python train.py --n_head=4 --n_kv_head=4 --norm_place="pre" --positions="rope" --bias="all" --init_std_down=0.0 --beta2=0.98 --grad_clip=1.0 --steps=2672
Each number is 128 + 32 x the weight over its row's rms, rounded and kept within 0 to 255. Layers, rows and columns count from 0. Numbers have three digits each. The size before them is the row's rms in percent of the matrix's.

# down: layer 2 MLP down (transposed), 640x128, rms 0.125, rows 348-400, columns 0-127
# up: layer 2 MLP up, 640x128, rms 0.132, rows 349-400, columns 0-127
down348 088:127130119177179127111103086123161125088105090138109131118184187108117115141102095114147190135155116091084102120118104133121129177114111050108152153066066109174073106168199169168088090143099126119146141121134138088113139071113127172182086126052093147130138117101128110057122068100136156101106101090110124201143084083117088085163114136136135124093131133132089103125090121130060136147145
up349 103:143078089151139129111035130154127105143133198120136059126111051159136149181177131092104110107202124149089136103121126116164113109113145137108088122147161085167178189119157128131085126121105126139103099167139139109129149135120144211089109172139141096135116146100159186124073130160125110155066152133125128101097150092214155086184135130121115163098123106144210117123075114149135102121148
down349 102:194193140113176101093181170100148154078160072143113174146110129076138142095110147127192126135140099152177099170116107124094113161130088118131123137099093129166121126149188112132203135107163122145159147157109123176138169084123094063155149091149145125096165084128093096167102167109152163136200113152099070142195156174110138147053120089080144104122153120124097184146147146118125154126114
up350 111:117166154149105172114153080091102157132128135100121141075173174126154194135124109165144184085139097106135113151122100154144127126117098138065074137187120107128138141079100124115163151148079094142117106211126129149096086186122117131092161130148146190134087169126159166159123211092097076115133169182112099163141127139141123140103175139098149179152184113139165119137165127177133049192127
down350 113:128122135158090078151147181129093183172096140112126130169094184157144079130136150105141076182133168135107111105122071144137148127086116110137132033125083145096119136168121161110170091187090160143078087137135123091079096113135059102100093162094061105142195197099088196108150101118121145137169114108154132127169117133135137057113100130127120111132117141149167174163092164114101135136153
up351 097:103169140124144134118176093169156117093111115122146149112122052150130107169121162143125174100112113156172183105158128166080074058088172131095108079148129158138122154105143116116153094140117112165097113098140128150113135184137117166110129072099175176105193125119150141166101201119130154154117150160163155168218126097086136124085116129103132157087118078104103122162107164148038085141185
down351 099:102104189177090113139071137086103131139202107133112201190145134140131106114096125110144075150190171124124072087116105107119132147136183130110140165149183049131111159098097124092121078146105108137154151133092173123143129131093111090170137175118110091091090143123118126150112167107145137074144157124128124133157129189169088159104157218130118137113093158126174104049137104147115155072153
up352 110:154147154130156107181205207120068174113109129165079149080172124187117156175172127177198117155134129149122128138115108090125058159125142109127147155090087137047101159096101117117148167150118143145136138081136125074110150128112130174225113155140098144174154107127166122088115096152106142126089150108098118087125115066111168171131122143097110137107091109112109158175163127125089082098136
down352 096:077103149131116176119121110180197102128130146117153074189146126129111110112115106078139133137217088136129116137139138159116171125089140130103151150093096135087194088168091100165138095139084190151086123096091139076102063121141125140081127147108103184140147188151144177149129058104124078121065159160088138125129103196095144095168087096135133143089106114153135170107128088111115149177123
up353 091:128186121151045147199144168080103127093121173144144072175081124154124096143110148110096105097152127165095108153147136100124194131144107119100129066127207144122148076168139084162165118149144143137141095166134109144174128120081103160129114185092128151079125106152129074110134065171113171160121071105144115139115117120144150130128079142114156122121152148174221142088132138128090141189077
down353 106:184153128159135163148106081053116137067129125123126150088071153149119130159127144105095140141186119135109091148095084063101136209128147179151126114136137117149146106117109116169164178115136186158146148177087139130155088100100125112110119133123181116088191148141074158176135110166139110172129093118141100097160149173083129072123155138123122057117153117123192073075140103112193131173170
up354 113:141085090104147112123146186148077169062114183147102203121071096107157144127124136177091127113101149109160156071115138119159126129104197112148112062124142092141139128133184142130135100144092147193091164087134121134185130104145089111092148093112094099118088130117200143126091137152159184179170093131140126131143097104091156140117196094096131144097065128077080142118158164097136169088101
down354 115:154211134116113083098083127132069156103168116120120083204181133179110159081147128154099108150046127119127094107195116119116080149140133095110083114142140078128151078136133115148080139103133107209132142089141129093110119111155127096107119086109142047138111085128127093106124118193149112112135172136182162138088177147109148150099141112194120140151133100111152104093161186066107120157112
up355 101:119163124084092158126141139143097131140096118146068147139205083091125111111137133129188095182127127117143159080151147170157123128118130104137174118125176114069146078145160153079130147156125138106096119160125085125097148089169106173207138196140118141131113190099153146151146149146150089087143152151139126087112197061146138080131108142131205151078102120098181086150161153103169105072072
down355 101:113139149186133138111161112149185134116145114124167111083143134116090176118161066166160158144131185127048137213179122135129143184165143119138153079136100131127121078163108145130128129095150170109125073183114134092160073078109161160150135136099101139113104117202131139102123153162112161076113118164071049137141089135136095149210097102130119146151125154104139145124079162164090147081162
up356 111:069175127122137148181107156099152147109100127063146114176137142186081033114134127194135134107098112085113091163176160101121099154097130104119126133178107111168137107150139104156134062163151126076131154117131138139091066145158131138163098047152194172201146083167149115125078131171172138143104121138108085144115160095135144117130151090148171105151135116167119110133088132101111199121094
down356 114:063134080117126098105138114085195041121106107104150150211132136143150194144134142129089118081084055142144160108120099103111146081112134137112126138137160114147155095092116110104101116152100128125161087173181121122112182136122133106135123105158109145150157079106087166124154201130146185136156147129136116150099088148157081154078116089104133097163227113101073182156095140165143098147118
up357 094:148070135117190119160100153131132159107102158130095101173096119141143096130163113106149192117130100088157111097156164123099108156118103134133115103206123148134077110152138170135182143148148187107080141146129109079172074122199141110176129062130140151148109080116138101097199101136131182158089148116186133135098187089118132152153088109132127119062158187121111122079098135039130110089133
down357 086:150134125175107146120159032096053095113138101139083133114119131148126180121105160139131081157157171126113145155114131129111138137104115111067102101089138132114098084110098127185149137163076113147218111135088145106108113178092166081118157157179196170087130131151136164116081138130152087086126158114125113183147152131126042163147094134130171133194161136128105091146191129156098111164164
up358 101:162171095134111135133130158074099106087096116080100193111079068169080119168146148156117134202082121134191216092130113115116085148119168163127113133128067142135125144111132139141149141090137134123158161117087158159135129137161146137092139134164141107131135122116115117098138086122081137110142145125081115155152103139080089138131057137089104156088184067197193087126143088208145144078119
down358 101:110158118160092075153165045206121149130074151114160111132080149132128199044078110095139134088189125192131127152133137120146128147163114100109105112100133094085112106114102163161074116118117167117152103104139118139144110093123128219187155119117157130139139157158080096141132181125155112086165123121111138088089117104120148154105090195121141112148175150103077106097095155074095122177135
up359 111:163122099079150156158109136181111137158133099108111127081153110132115153171157096167107139143069103108126142140088117200151094182201122100135203114123186145129115163090130065130148123091130106064119179086104216154123105161135143087112095139158070071133110108114131112131146144084127116121093118064133114151205137112100119144074117156131102134077188134115138097170130071159139162142137
down359 102:107127100089075139133138144089117176131065149097106087107125166112150215070123110134109105194128103122132125168142136042161131147118139094077071200153109070091138127172096181194088134138119147171089080163114117123123085136118140138108156078155151130121098125146087115091094133142156179073170155120133129083093147104124159151121119049122132141141152163111118141077093136119125085124179
up360 075:157156125163108150174138152109168161118094110131102122131143160143128069179010092103156144187124196100100087134135090157150207141123087149113145090102100120137162109171110057148127137118109095168123136092156159102107082119085168124113112150184068175152135120149103122091141084120112140137102111135116140136087186070085126192107128126193111157101165092108126152137098147130129179107144
down360 080:130075135096134130196148180155184092137143153110119101124089120104172150116112206122119106108120085087109135137131129033120128086126203102126150190095121124107120196096106116115107171101141237107094104164132115116081134145163115159168119131126119056121164163092094109162122149153169167126134165141104098084145073135148166107127130096100152096182082109114107131177128117144123095162123
up361 120:090187134135083152143131096123113148104115151162091116125103146107139108148082146184156164140089097068183125103124150098174083094110126129179107164140143100120075136146095171101103143056090108157087186143118186163103108098099108075131189121111156062137161152132157113115141106080169124155201097132096141176039117147143101144074137138133139124165161112194138123125178161090105127152135
down361 121:063123192162116152166134103155097128120063126162173153085115072066195136127062127103155154086103149136143154137122120133120086127087103114151122200084219155149112184099120148142160151151121144141087105163099143187127125155073131127115135136108122132126153125169114130121140188133161194072160100101117131143082116131123107150130106153108140123156196065149126156129145189076126103083107
up362 096:122132152132124134139152145156186110109126153132088108157121124190109115120148091093136114226126135120214141139119110113126056086163079178169089093125064181181099115134104081035118127109099134202086136097160098131100135181168147112126146130189169104135119111104102193140127121135123140164115155165184152117113132083111128142087144108132105139168142106073061127162125122124149119156118
down362 092:152138089130133140100125118103091184131132092111147174113105121063129111155115124156110119068122127156087151100075118125165145160147128098100187154108205086104163106131199155186116184091138141057149116124087180116182163100114125146091110114079095196096103103180164125132056095090143134106085085140086103173148148122147132157161093139106176111062133131168140125117109105109112110074112
up363 097:137079120139126151129085151123094156113116140141167144099117171092140158101129163102121087099177061109110082164146155155106092105158097115156174149170183120068150117222115175144167148147176052164141112108138198093119078117110125117134116137087056129094165102127147133130078119127138081104090084100106123106142115195131089120115186143132143161128106156130076133052139155141188147130131
down363 101:125106156159184088129146115168148148173118127109113136159203077133180117179163102153150165113106140065082131098143141087132151130119114162119090108112094112051140163106157110077094135132085146127138106061124129117162167120102091187147109141191147155188100092077115119126083091147136116124143074133143145141143186087144126196206144162103129109066150178126105066122115115138155170135107
up364 088:087136126167121126151151207084221125086103163115131092177129089083143093150098109071144163191159162145113113108147147078119077141100132102124153118116135126105071081128146168139130139122169182208108118082190145089149134131093097167103102145126178118097144160087153133096110182171112152172083081116092134088142176105147098125101111119111113144119139083089167100110145100149109102188120
down364 095:125115178111134128167142118147128066068102100159128139068118158131094160127108136121151113171122084143056168178104117157082123136139126189115161148116127131166148128137120111165103135170119104153134133210098132098123051101114107153141122115122098155135139061058157158150151143126140134112198154172183106152082104131105107169103185087162209126142085184154093128125130048091126105103124
up365 085:125096145087090148119071147099186095194145108158129136126118152146147078126142190123128187086133098127132148109162157074134140110125134080166127108127159170099093197113174135148158109097097136121111136125205177129149045064178180128133112089111118103159109130120169098091143105185193123121160127113126145147150128118115152119131079056122054118108116121108097112205157127111079157115140
down365 090:179168135152174129121071066163113136112067183112147144068155140146110186125141111108169115198096144171139100197133130198125103120108142158103140107139163073173109144149098127159131113193123129160144147169053098145129158157104151124130169158162131153092116183168118156130123191120136084191122189116158102059131156120131125176145156173125167131149142165110167159120120129144155117134086
up366 097:154116113134136184089146123163062144099091095103155119067138138117124154173141048167174084095100063137129152165164037127179113141149132126148119104149189173108146112126131177046123118096149131144156137138110149127140101151192109171188113098122101146112169166167175112191115131090143147072074081118124121115096130139162164145133082135090149122105115106159183107112157117103139099162125
down366 102:116111158076133106128125103132109091127133087134073093151148140144142121161175139144168126119089100141139118159094063161147152121110112110123130070126061111095107132096167110093150127110123156161122086153129144152170184118126106127086062029138123080160127137144165084144133126084168128119142110143157171113092095095065108164184141208134133103069190110102123104190153192067115167141161
up367 109:191091097160168098171053118143151134100151095087126124154139076123103130130125088061142167099175141122106083134140128145132123139148122186168131143104158157104215078125138177107084102115134132138142186083084127107172125128184121178159097141172121149145139143122129135158090162101143164133114157104120153140100206150096114138082188100115085178146141163146163073104156082133149045146126
down367 105:081174125132158107120142131080188178188097150124123126097130114110120153124151166149123112119112124171117168130150060117109104115140119134055146189116083117131134157124097139147172137131205135119172075152164112118118183119136161072167128144121157112115160142106165094133163140167154144101162168113084074109094108170127017107101103122102207107173137161153101197129109157135114170083135
up368 112:081137089116137128069137137153066107055139160111109124099148127081115111115202135093139121111158115126120201130162125103141116153110133100140082056145128103159129152145129123181179107132101169124126198126115155108123107082143092154120206139115144080085094114081127104125167087165142159145112123105193139154100111125153172071162140098092086104178103190108142127080169197176117147171124
down368 097:149063157122176118163136121194221127141144126150119124074094121119120164090145137127123129143100124066102122211117104131088123135158116119131168161111131118125152122140109055128152125145127067182146093152146215076138139165098111169078092104097146128161194167151107118147072096114115179080100078121077143120145107082128093124152114140121167123140122059154116107176119085153146085105148
up369 093:136095104054149139129087129154086136064172087149150126157201079132118104133093148083129117128125119101172118156079157084178102132150084202133129147167130089152102117055095161161129132180190125140114152069178148063101161101092134124152148139098119101152133098127121134177112140153156129168100050099147103111149101061163099149156150115106147097147121108090072113134102144082132105122174
down369 097:120102136145120099166140126149155083139111142145112141136108144122146161102163113072098137119091127128095097167080120168106142068046149089102111104106108142108106093161135098089147170094139168208155172098122101158101114109148107133123071065172134072157185122172102143081126072125169136177145130095076135221098095100177135115112134091128094113054067129142174154142120095099119137131097
up370 101:075124079125119072134119164122155099193128130097137162171132175078053119133078085152107119146162082130160073112108060164132100129151124146170119175153126112113109076114126181149142110152172136182143119062118143118144154113082107118110126120121118152083055157165114176163060085159168107127148138089125131149100082114100139162159138149144159120191120132075102067177184099125128143143152
down370 097:155058188113155189131097138151133146098111183140145141077142111123189157136166171133160139101100224099148163169158141130143138167118171119096106127114111073143103165128158059147108173119127128116135171116126201138094150087163116128168141114150165126119205096121156103089126145143142154157095069178158100162143193143141123135080139149121111146050120153142147154089092112152155078105114
up371 091:153097121152162135175131126221118148131163084116142104094137143115159125104099076112166154138094161169200103144066098137112133145116122181093191185137081143168131116150080105131121216116152126166149171062167152095063133111125146100140140160079078173128097138142179136142104111095120077168134092089129130105141150104166130136113147109148090153112126095062157116151136087125067175144125
down371 090:102162115103091126130099045113114102138128132194141194130136153163060106110129102122105120093215092110102121121156141142126131104107084088173073091138149071094104143039144121075147103119062158148121123164112104100167129125139140186114169093153153132180111099122116124125187130172151219125108156088101115155133107133090117149112077143118137091145119169169123163140118144102137059150122
up372 112:113108084122099111118168187111106176128155106079097151167125131166150131083091103110140084089120105141117134197110123076115160159130144158092124056099116143129151111096151096158175094135100138158077117068029141125155096158118131127111127149178144158131107120096114121089121117163114171152195119150132057166079149120133201140157123122107106127107094148141197151195124165130190130131066
down372 094:136107153133131139163107072122114102180129142143128127170125181126082091096172144130140166175146140084237127064160144102179145107138164171131108139188150087157135148144160114069046158215142097142189218162151139129121129100107142102066163132098094113116124145161093160110117117144113053120111138097169161121145141113111112117130148147147125125128104147143151138121130144091115092113193
up373 110:152148106190106147157088172187112180160187108160139118108138160155123124105159141141133189173069121092132048131193143082104104081120109136110183051198140073181123135185076096107132082119131103133113142103153127114127123135119083111140112135104120109177170141118104148128097096093142173102113101071141140128141173124124128149130090136137145157119135085146165144186095091123187082126070
down373 104:086104174152164159132161110160107110120082162078138181110167085063140145143142110126143124086150127145138161147142128159160106156084130122146106189068120171112136125137169172129128163139069130120101096156127179130143153120110168131128126124167135144122042117114197096097096213132072103104090108123129095161142105125150163162097125140046080111143187168127110125108131158110032123165157
up374 114:111196142084124132162119159107165100175127104058149134203106135162118124102128137177124099152102175104105131177164101196154063096143135106135208119131159086112151188111120110090182126100090054084112174155102107129094161179106096059162094122122084208133137124161131125111140149124081192133166132112131134141154122111122136160136119148161119092117086154120156135099156137132123125187155
down374 121:140114144078149144155116127153132142093094157109177147080092034101066158096068105027059132094137119120133173061081150160140121120096067094101125150078090133181114130104125095131143138099112133077116114103142127177133121104155131125153111157090197178105138183172132158135153085097117160160156127065129093172109140126084132148141131140159142114142105085109105163151161149137080117144140
up375 096:141168116155072122090145133153105128100203191074089131130145126123108140121186157103075184134119136113191144151153136153051104177135117108069107145184141136078089170153159128116168132150116109113144147165098108116061103164129176171119120115148129087113128154176121121087123064096123095170130179035124148147061151123130125137158095178125154114118153153120147122193119126148112145133073
down375 105:155143199124113153165089102098134142156124117096110185122100099100174093145084147150068105166119154183179108146118083184136158119122175108131113130097116133140157138132105106080167176113082126142122141134100148186076082158179188148134200176141064110118115129136168167087072141133075130142167084106144131119063125091116142087148090094089154141144123061186144150139140163125113175133144
up376 076:113181104156105065079134106097119094113090093092077119084105110144138148153106146135122118053146151099148153125175174097070124141159098089121061163116127103168132178114134095090101167142149156117164178179165132162124104151172108124147123122135166085101146108085230146115129130150073178117162142155146134122062110132117118157119161144146109096136136098129164123150159186150106048115060
down376 084:140121182093160067100141167119117162161162101155143130106090169062131138138147115145173123180127120173114116148082130174157047170114129129120137062126153174114165122160131073133158097164181067106166135094164074132132143119124078112155150106076097155078159110139074177176159138132116076177123163144128113091159100133180162135055156209131124099121144120132139144160130094157157140131139
up377 108:067162099114115074167193154144085114116130127113130131115135149121154187097130142182074112032128127152090091090098156111119158117102127080110118125178098091182167144128134071138147103133129121099122162140095110136146094115103133071133121176117160171195102139090063127131145160146132118107194047099071139155141119140143168084125157157134113135125117114171190198143136147110100158072128
down377 092:102135154098110114106034090094199145173129110064138097116166102146097101132143161143141106174127154120112154152058114196140179139118154107128121117142092169103141111152113122137037135099135176069164176182148120131153104125151107096108117139163089122099137164165186184137161133146116107102104147145196098141143081079120136122103137139160095163177110108069103103117120111137125140113212
up378 103:169118129153180148146113078117132149142130141182157109163110122163149101090128130101073147156156145160145178183160111133154130104126114144076105103078168128169140073071153082131122104151100116136158151166100133134114139123171082160127068123117073122138085110074139149067122136131142196147086173099119108128076203104159176050125068084103139136153108120108177119132134082069171077108113
down378 093:067176094091096148088168095094159094100096179106073127101141151104100123167173105189180103126125141094119127133120107174050116125146113116193121152170092158141116135115089126133104140139098176094089141098123129102081122132070178148171152114061115098165153136119121145180098111162117121126120094108094121155203099149068086148127130135058181151148162092087084180128091129158117129094125
up379 102:238185129141186134159120146161075136126156129070101120146143150132130133140088109132147162157109104145118111139160086128104084162166145104089127152130104138161121134140094091146077132179093086114160124107112106105114137194102113135148104104067107239131120147087219144098163169118086148131096122097090069096112180104124147157101131111166134097139105196147131097125113095085119132141096
down379 108:164099146139159082101158119115139133121148102125117099146192170139108118138117100088089090136104188160121141057115098134162070123110095122124155157135112130118133118141126166164163113087145081081124093107075123110162145171135157166152194145174198124134141142110142146132173185090107196117089140145058132150181129141107149144221128144154130120091120200157143190156076062137135164128099
up380 096:208150167070090134130124067154159111108046142149122149081143131120188119141096141093164204088074198125173179083152155131116116099131103127176180142096111136152098149121141082126149107184076152148136114114089122172083132076133166165149159104116117136118157077145102124133097151171133171116106143096129137099125138154084152089119157150123099170126129109049087131178120139152116120164169
down380 104:120081121176110133098141074151105088092087124100195181162169142114116131187167159117111160200164134097072124131127176099102078091098127088131113081131150171112126109133078131163101135093097146102141132123147071176092093120075175085135104157143155198116119159087147156155132140194124114158135152116153083097166075132118201099097144085119156174140118117099115182125137148086151160136162
up381 086:138099169125140160136087162085117177118138090185127148099068111156153140111188179135130122123135141128139122118121098118172167175149129106150098070138075135100107137100129148166102116104105123154171159135077098143160106069155195153069121122112144124093138142097163184172112122107118111081157085084138133036122153208142142102167145105097124214112129173092182118073132151136178160126150
down381 079:165161076138141131138220127180102064170104157111148136128144161156107097119109115087113116109159121158090136115137155148098128113121121141135145183120160115133168103146085148077127182168083136075064112113164128187155134166089077161151133188128080176110158099161142123086157113127153172193122188086141154162131113062164111173105133137117167059127073108168108122175121129126083113149118
up382 075:142163123123101074142095131085129100108084135084137151103203119117118114146116095100107102106135122098122121123135123149126126127130141217127120065148119109159159090173155131074148061131176121168146209108139103117183136118116086095174119141135072090142162138142142165170165073152162142117100136080099167148118147121141189059129130167095118074136108152137222137067105110085098108088087
down382 090:160132142112172153090116124101207171139168115124131158133113144162146111113155167130175073121068075146138150083146065078071096136131117173160112115107095154084118131100131160054161115070183151141156157133163135109140149088164150062191143141112155097132164100104130127146188137135097125136118109077114102133096130149222138119106182140143156090135104170175153123153145086069090106120104
up383 097:145116143075128132116144178157161192101169151127128069147094139126157160092135113099158128046167190153138126116115133079073131116115142085114138144112134142122111130113128095180127194104095112126146111069093143078118170156122154145078065154139090127166085091122152101071162069197153191096117078093195106144166203114147139149097126150100134132102165108137174126126113099114099092126151
down383 101:097102074154131149194123104097112146110105153115123154109167133112126169109099101153155118109135098097095163157124159163154169159036088206170103105155127134132144144111129129169122151142124131117116086111241140152160124157130157161113113130103118180073133153163158118076118144047121124104193142174092105117092061131164131115129139138086119128170134136097093124099122100221157150105091
up384 109:150136123153193098120109153194083098087106112141098136123103085096132092161121141137149120125174145127128142130172106153132156167115088146153084128091117114082178132169064149192106127085144098185108109148062164084105158051115116164154142078199171115138150137131163122134085094102119152131076128156194122102107144107167149103132119159103168133158138107100182099093112095128103226139094
down384 109:152170122147095078094170116140111191199096134102177109159100092121141187169080159154177148167068116155160140183118148135163139090102181130128080100193142157130135137132176132117116101130099159143180160150136129116097086015150138045119107121089115128077140136141093171161164126125138114135130120133143131063147140137092102118116123119125141164146151100158122220152109142121124122118084
up385 101:103158128178112159121177143142115144146125087124130154165179149206058123146179130135114121165130160133199154167117106065111147071106127159100098087098049100178174145098124091124135174140140113167122123132184085079125162139111177132101132111118121143140128153123114201127142085094127113158147060076127147138110174196175156151117101142146160124127182098149162085103128122155120072093092
down385 087:150090140099162130096094145133182110116132165085148129105103118058205141084095119133148155096134104131095092069100148173161131158157140069144183150156181190096143150165168186150098113120120131117168122144071197120146102122131116129156110130113130137116140122134118125095130154143121201134127171200151132089098104052096112096144162107156098160166065180132107153154132188106106121157191
up386 101:125076132077150141098149090080161108103124076150139142166143158098178125162149122115112149187134155057210125161100111105129161103094122199132147167193127118152183095125162114167205142141111126181151141093149174087129186155129123155124112147135087172073133081080071114117092118134071176130137139136102142097133126107120124113118158078164121106134087133092095088161129147098196108150101
down386 093:120114081132146162160124143161117154111138203113144141105080118206127125087082113150135100152141099218088137105140153151123076179156133072110088128047109134108084182139090163091107112191149097116101148153081091155154078184134142122086113132113169049132141197142176132133145123105180082132125109113141121160123119101151164140102110180132114126100166103174147134118146104144084095150165
up387 093:175126074090154126099098129144119139126141149127063077093135104114129081116180136183168154133082156146129141106174129147113124126141106119133149140147160188082097146148145116138178048197072156107148175106102184170095099145136066103140143157142141129143086126118159135097129145184170158162152168091143118127129076144138186133130142142108157139152111176088135043058123110139084197119090
down387 095:105134156151187108094125118119170141123093105156117154131134121161106153047153128118101109100151095096101158142111170131112117164168127107126136137095119092108137099141084150099084152102104121082087142121101097095100137100139118096122184116160179047103123119083079147083122078154116119133100184199121106067168124113149056145078131120161146148156112065171156132198151097084030126107128
up388 095:126120109147074166082125140166140130124107152143185106132079094136092142140183197170110157142108073127110152157106130110109185087140084141106119095210120181145192190155183102151132119134093158107092112148102112105067086135054118143118136139138110130118065200183146141108146117126134117103122154109121164083112123154131189099106160142114101140106096189136115137056174170161149153104148
down388 105:140055147179210104170114156127151086193139109085126156192149165086125110143153161147157135151155120091122126130112155095145190137098112145117110102087117066128133137116173144131142128039119104134066171143136118133021143136144115161092164174196142188119131147128091124110178132123057105159082151101153124131129090110162151137140108116147091151095137129113132125152089107100138091077132
up389 094:074254142123085041143160118085117078063162106140127114156146114180126174133119102124086139165170132148098138111091140128166112154136156102148142123127147127127189078143095135090119137098146141105088064155117093136140131167153105123088152136161154191130134142148098116167119172122079108095137117147132119071076081158122156158125122126166119095155091165132121199075158169141120138079158
down389 111:149127073133063102154096141032138092136153127092083153144197126160146124109143128140182147171102165153113145210116136082128142091139135148135130118169159122197167094093107106110088094141095110187112114128129150134070070149173144098081125156131143156159127119102138088097140119166152026090123087193129135176124156122115154118105123100139119124132087190165155091149149122113140109130179
up390 104:122142086117136102080099098087068153150102162093125143127080126147088159166155100169144122116123143147194180116139162184136084144099119138093051086135145135086140103137112081158150141104119118079165112172097074179121161071229105125097143097134147181108108134128155148107166120079172112133105178129110099104190154150109147069168148144123174128100099161123141162090088139168109115155171
down390 095:119094204179154137153186187138169126117159131112106170121100156093167081177141169085131114106176114108112071148113096152127147128125066061105149142094102175145133169115110173092136117138106198171078158100075167078051128158145116168115091124140115138136170107091137123156158177126111159135146095147130100140111130084156152141096140157104130137163103128160107141171186121119041098098107
up391 121:121191112123112124130118138116065220088132178153107165151162116107142136135130155072146102115107081082175110182140103094144098169170173106071147054165079120128103104137124128062123141081143083067100100187101133118118128111108098176173186137113136125145166126100113097149109131139102142110150151120133107116135136130153116101111079175098135131210176083136175149182126086163118169154106
down391 116:099178131125220112144135134098138118188166112094117055099153127155089098136145143162122111105094165149175160059131139138162128129087104195116146106120204100093126141145132206163160091087145099051054128188176149093177138114139183118154138096144159106136167154147127101173104113115176125121135172106096130117119156153122148116133121169109150156091176145119147154125117132148146201119141
up392 110:133137143094114145108142131141108100158143145096159113128081138160163100159080190073141119202107154112189138137164051165118136142159100096023061110142095145145119142144124105121162156172101115095129095081046192104103161150174151152172153108167102150093147119035149134155142153115076127129110125132116082109154113064130136142126109121180173151127111126133142105150153115123149143075127
down392 129:147096145106139041124175130113063156130114122105151164116179105021127125138080138133132090129088153111125114164100147154133133124151113127141116151164100115118167157108110087120135116127110171109154083173093094136088079143061128111156097188167132235123130156165126117157176137100098131134177101093154114102172163084107114129167111077146127089074153147126138133170093081061098140133097
up393 107:165168149128093110153125154111118099102102156146144128080141200172174161143080154055123166148163101133081144125110150140162153221106133148139107088168153081115176140140150136197116127127096147105081084122120098122058156118162173157108166107121138165088120135115133104199130072100091136120155107176202155136100122102187129184146109107167146104127121184088139124102123072140149117139167
down393 092:049104144134160164106133138181121166160119122115088198154141074071100103118115110174139093080130150097182127100110103103089120042156117115159143155076094154152052066097090126090127171134158106127156141187123151159162111087071118145144117147145143127193152110117104155086155188138140134146092119075090125171110168107122076096143125158111105110141131131162084138179153173128104138103107
up394 091:123115095172151110169086103109124132153096089126147106123166116121199055187119098110089147124143137089078105155162115157146127135150141227105128087084087113084155097123144129093143128041153099194111155129082147141145132102113087174145106162133083061127163161166124151154086127097194201097178110096121174109113118133099094133127129100141146107117109144120054098123160120140160139131156
down394 094:125125116111090101106126147107138057123127095155101079142148121135150114176177140098132079160107200126095163056167093103120088131151066129071073117168137152109159142120177076113132141154125134156095114067115113120093076132077135109198178106098096130097100072124163108140141130170145122148157176158154100189142151155126132148092126088175084186147106156133164129113105111128182200108090
up395 116:164103099095114114135124101171159071146158101144119105150141136154076115193149108082062111099104187144066050149152162111166135182123084121196148120102158111131194144102076144157159138152145113107132106111154136087127085098097139109149091111157110153136056079172141149149194093077154113094133085170101128169106113072147146154112141141164164148092084155115117162098141100152112126078156
down395 109:160107119120095095144107134092072162112056120105130189021142143152159114078115120148171133156168081107175177136122069173090147116134165117171118140118116159130075098095111091114108146056174117162142097130135109178120136130152140148070091111131126127075149181128136072108125084140121069107170078110118141077135109143114122089121068172107100087112167111145143063160115138133138108168124
up396 097:143119172113132132155114122158065142112127131120107140054140059119079177209174136124146133122069086145184123130121120127176127098128124170066135104138123120117136091131116104112176193119065097101151130129106118130171109118128189206133141116128141114134167137146117127104157092132087176149116153118129119090124182136131108115125095186101068199179169128130106069178079078152094088099093
down396 096:062140113141120103115121124113138163131137088131173096102112173104158101046133144156107112109133178127123090115115147125091184177128151152183102145128180147118138162147114137153117056129161158173160153171138115093119111160127128151117084160149105146127081147151198174131125131070134121114092103166081186130075075140139115204171120128188192111111117185139101171123132169080129149208132
up397 097:102183140177101129112141172121151118099125203160187185105153148144183142099108103126126154077158116145073110129139108149103089100196062151165136110162143158077098089148124082122084122165137178163123186157160126155140085132034126161075069148153158141099109114107143172097111155151109116096129126156139145138148164132117122141116131138193172164122191087089171124079169131129096117125116
down397 122:115255136143131127130107140179117106120138123206133175133143165148135086123164100109131164081115129105094095184108113141113112110103060128160107064127149161156130119096096103129153128107092130101126230097157119132161125126070192113110096149165118132123112155114122144106072119133097065098162133111129125133164218139125075088111153177134122111161169092120149137107195125113122139156124
up398 086:144118115103160146131117118144051107116146118150120152088129120093159143127117099117099108188110123087185126136133085143150146114128162145077163134196143154152155176099121153150120151162192109198180122126142098128137161152113124182134145202153096127088114079107213083143122145059126078070104186100151143124132097142142164117108115126130118151153087166057133083081131087159168157172075
down398 085:140184141114079149153085100098113109131147177143149124142180105100066083145191071153125132138120134135138179096091078127062092186145101137135159087158134132186129093113138100152138129073138104141125095110112121104138149089143200092095164112114133150178090136104105166166084159154104149106106140139121123134131145095147122158114145147134122144098166135167085111064051234121150151109202
up399 108:121072186091169155094120155160112154138126120129150141086101132130124148168070076111207111124124082147123136148129163124111182099129103102107126110135040187129113125157119134071134227105199153183115143077122171097098151114077137105118183118131124186162132076090162112158120097094148118126066102109107136167143129149162133135140136159157175165137115078079156134128119074124091104147152
down399 101:121214091166081118145096159159190131109120118144093114128145129093132110080173136141077123098096180151119134079108128174126080117096150156137147128137197023125146105124130108154079073131089107109165103147147162174160109109196144171120094115131126087115121180179087139065100139169094116184162091125126130135160125098094150106083144088084134138112171151169088102147106159154153155143111
up400 109:120174086134154096095162154111102125094132156104104084191088148191189097182078116096210132122209174153112153137138075185149115139151118117138073137106159128130116097128070109126076160127115148126146096172179171173094137153132136168173093119138095137137155091105171162136138122125062058123146162136168111137131158055127103147122160144177147173132130093107118143094119133100130150105089
down400 096:147101161178106191155135086168147141125150134164060093074124090115054183119126111140080116119057022093126086106081138098142112084083112148106152145112112140096124171122192147107121158173153122118106130087101121089138117072106162119123092151090207186141089104114109111147101168127119139135090132123124128091147097167143144099145102165096137062093146116126158114129151113131104193134133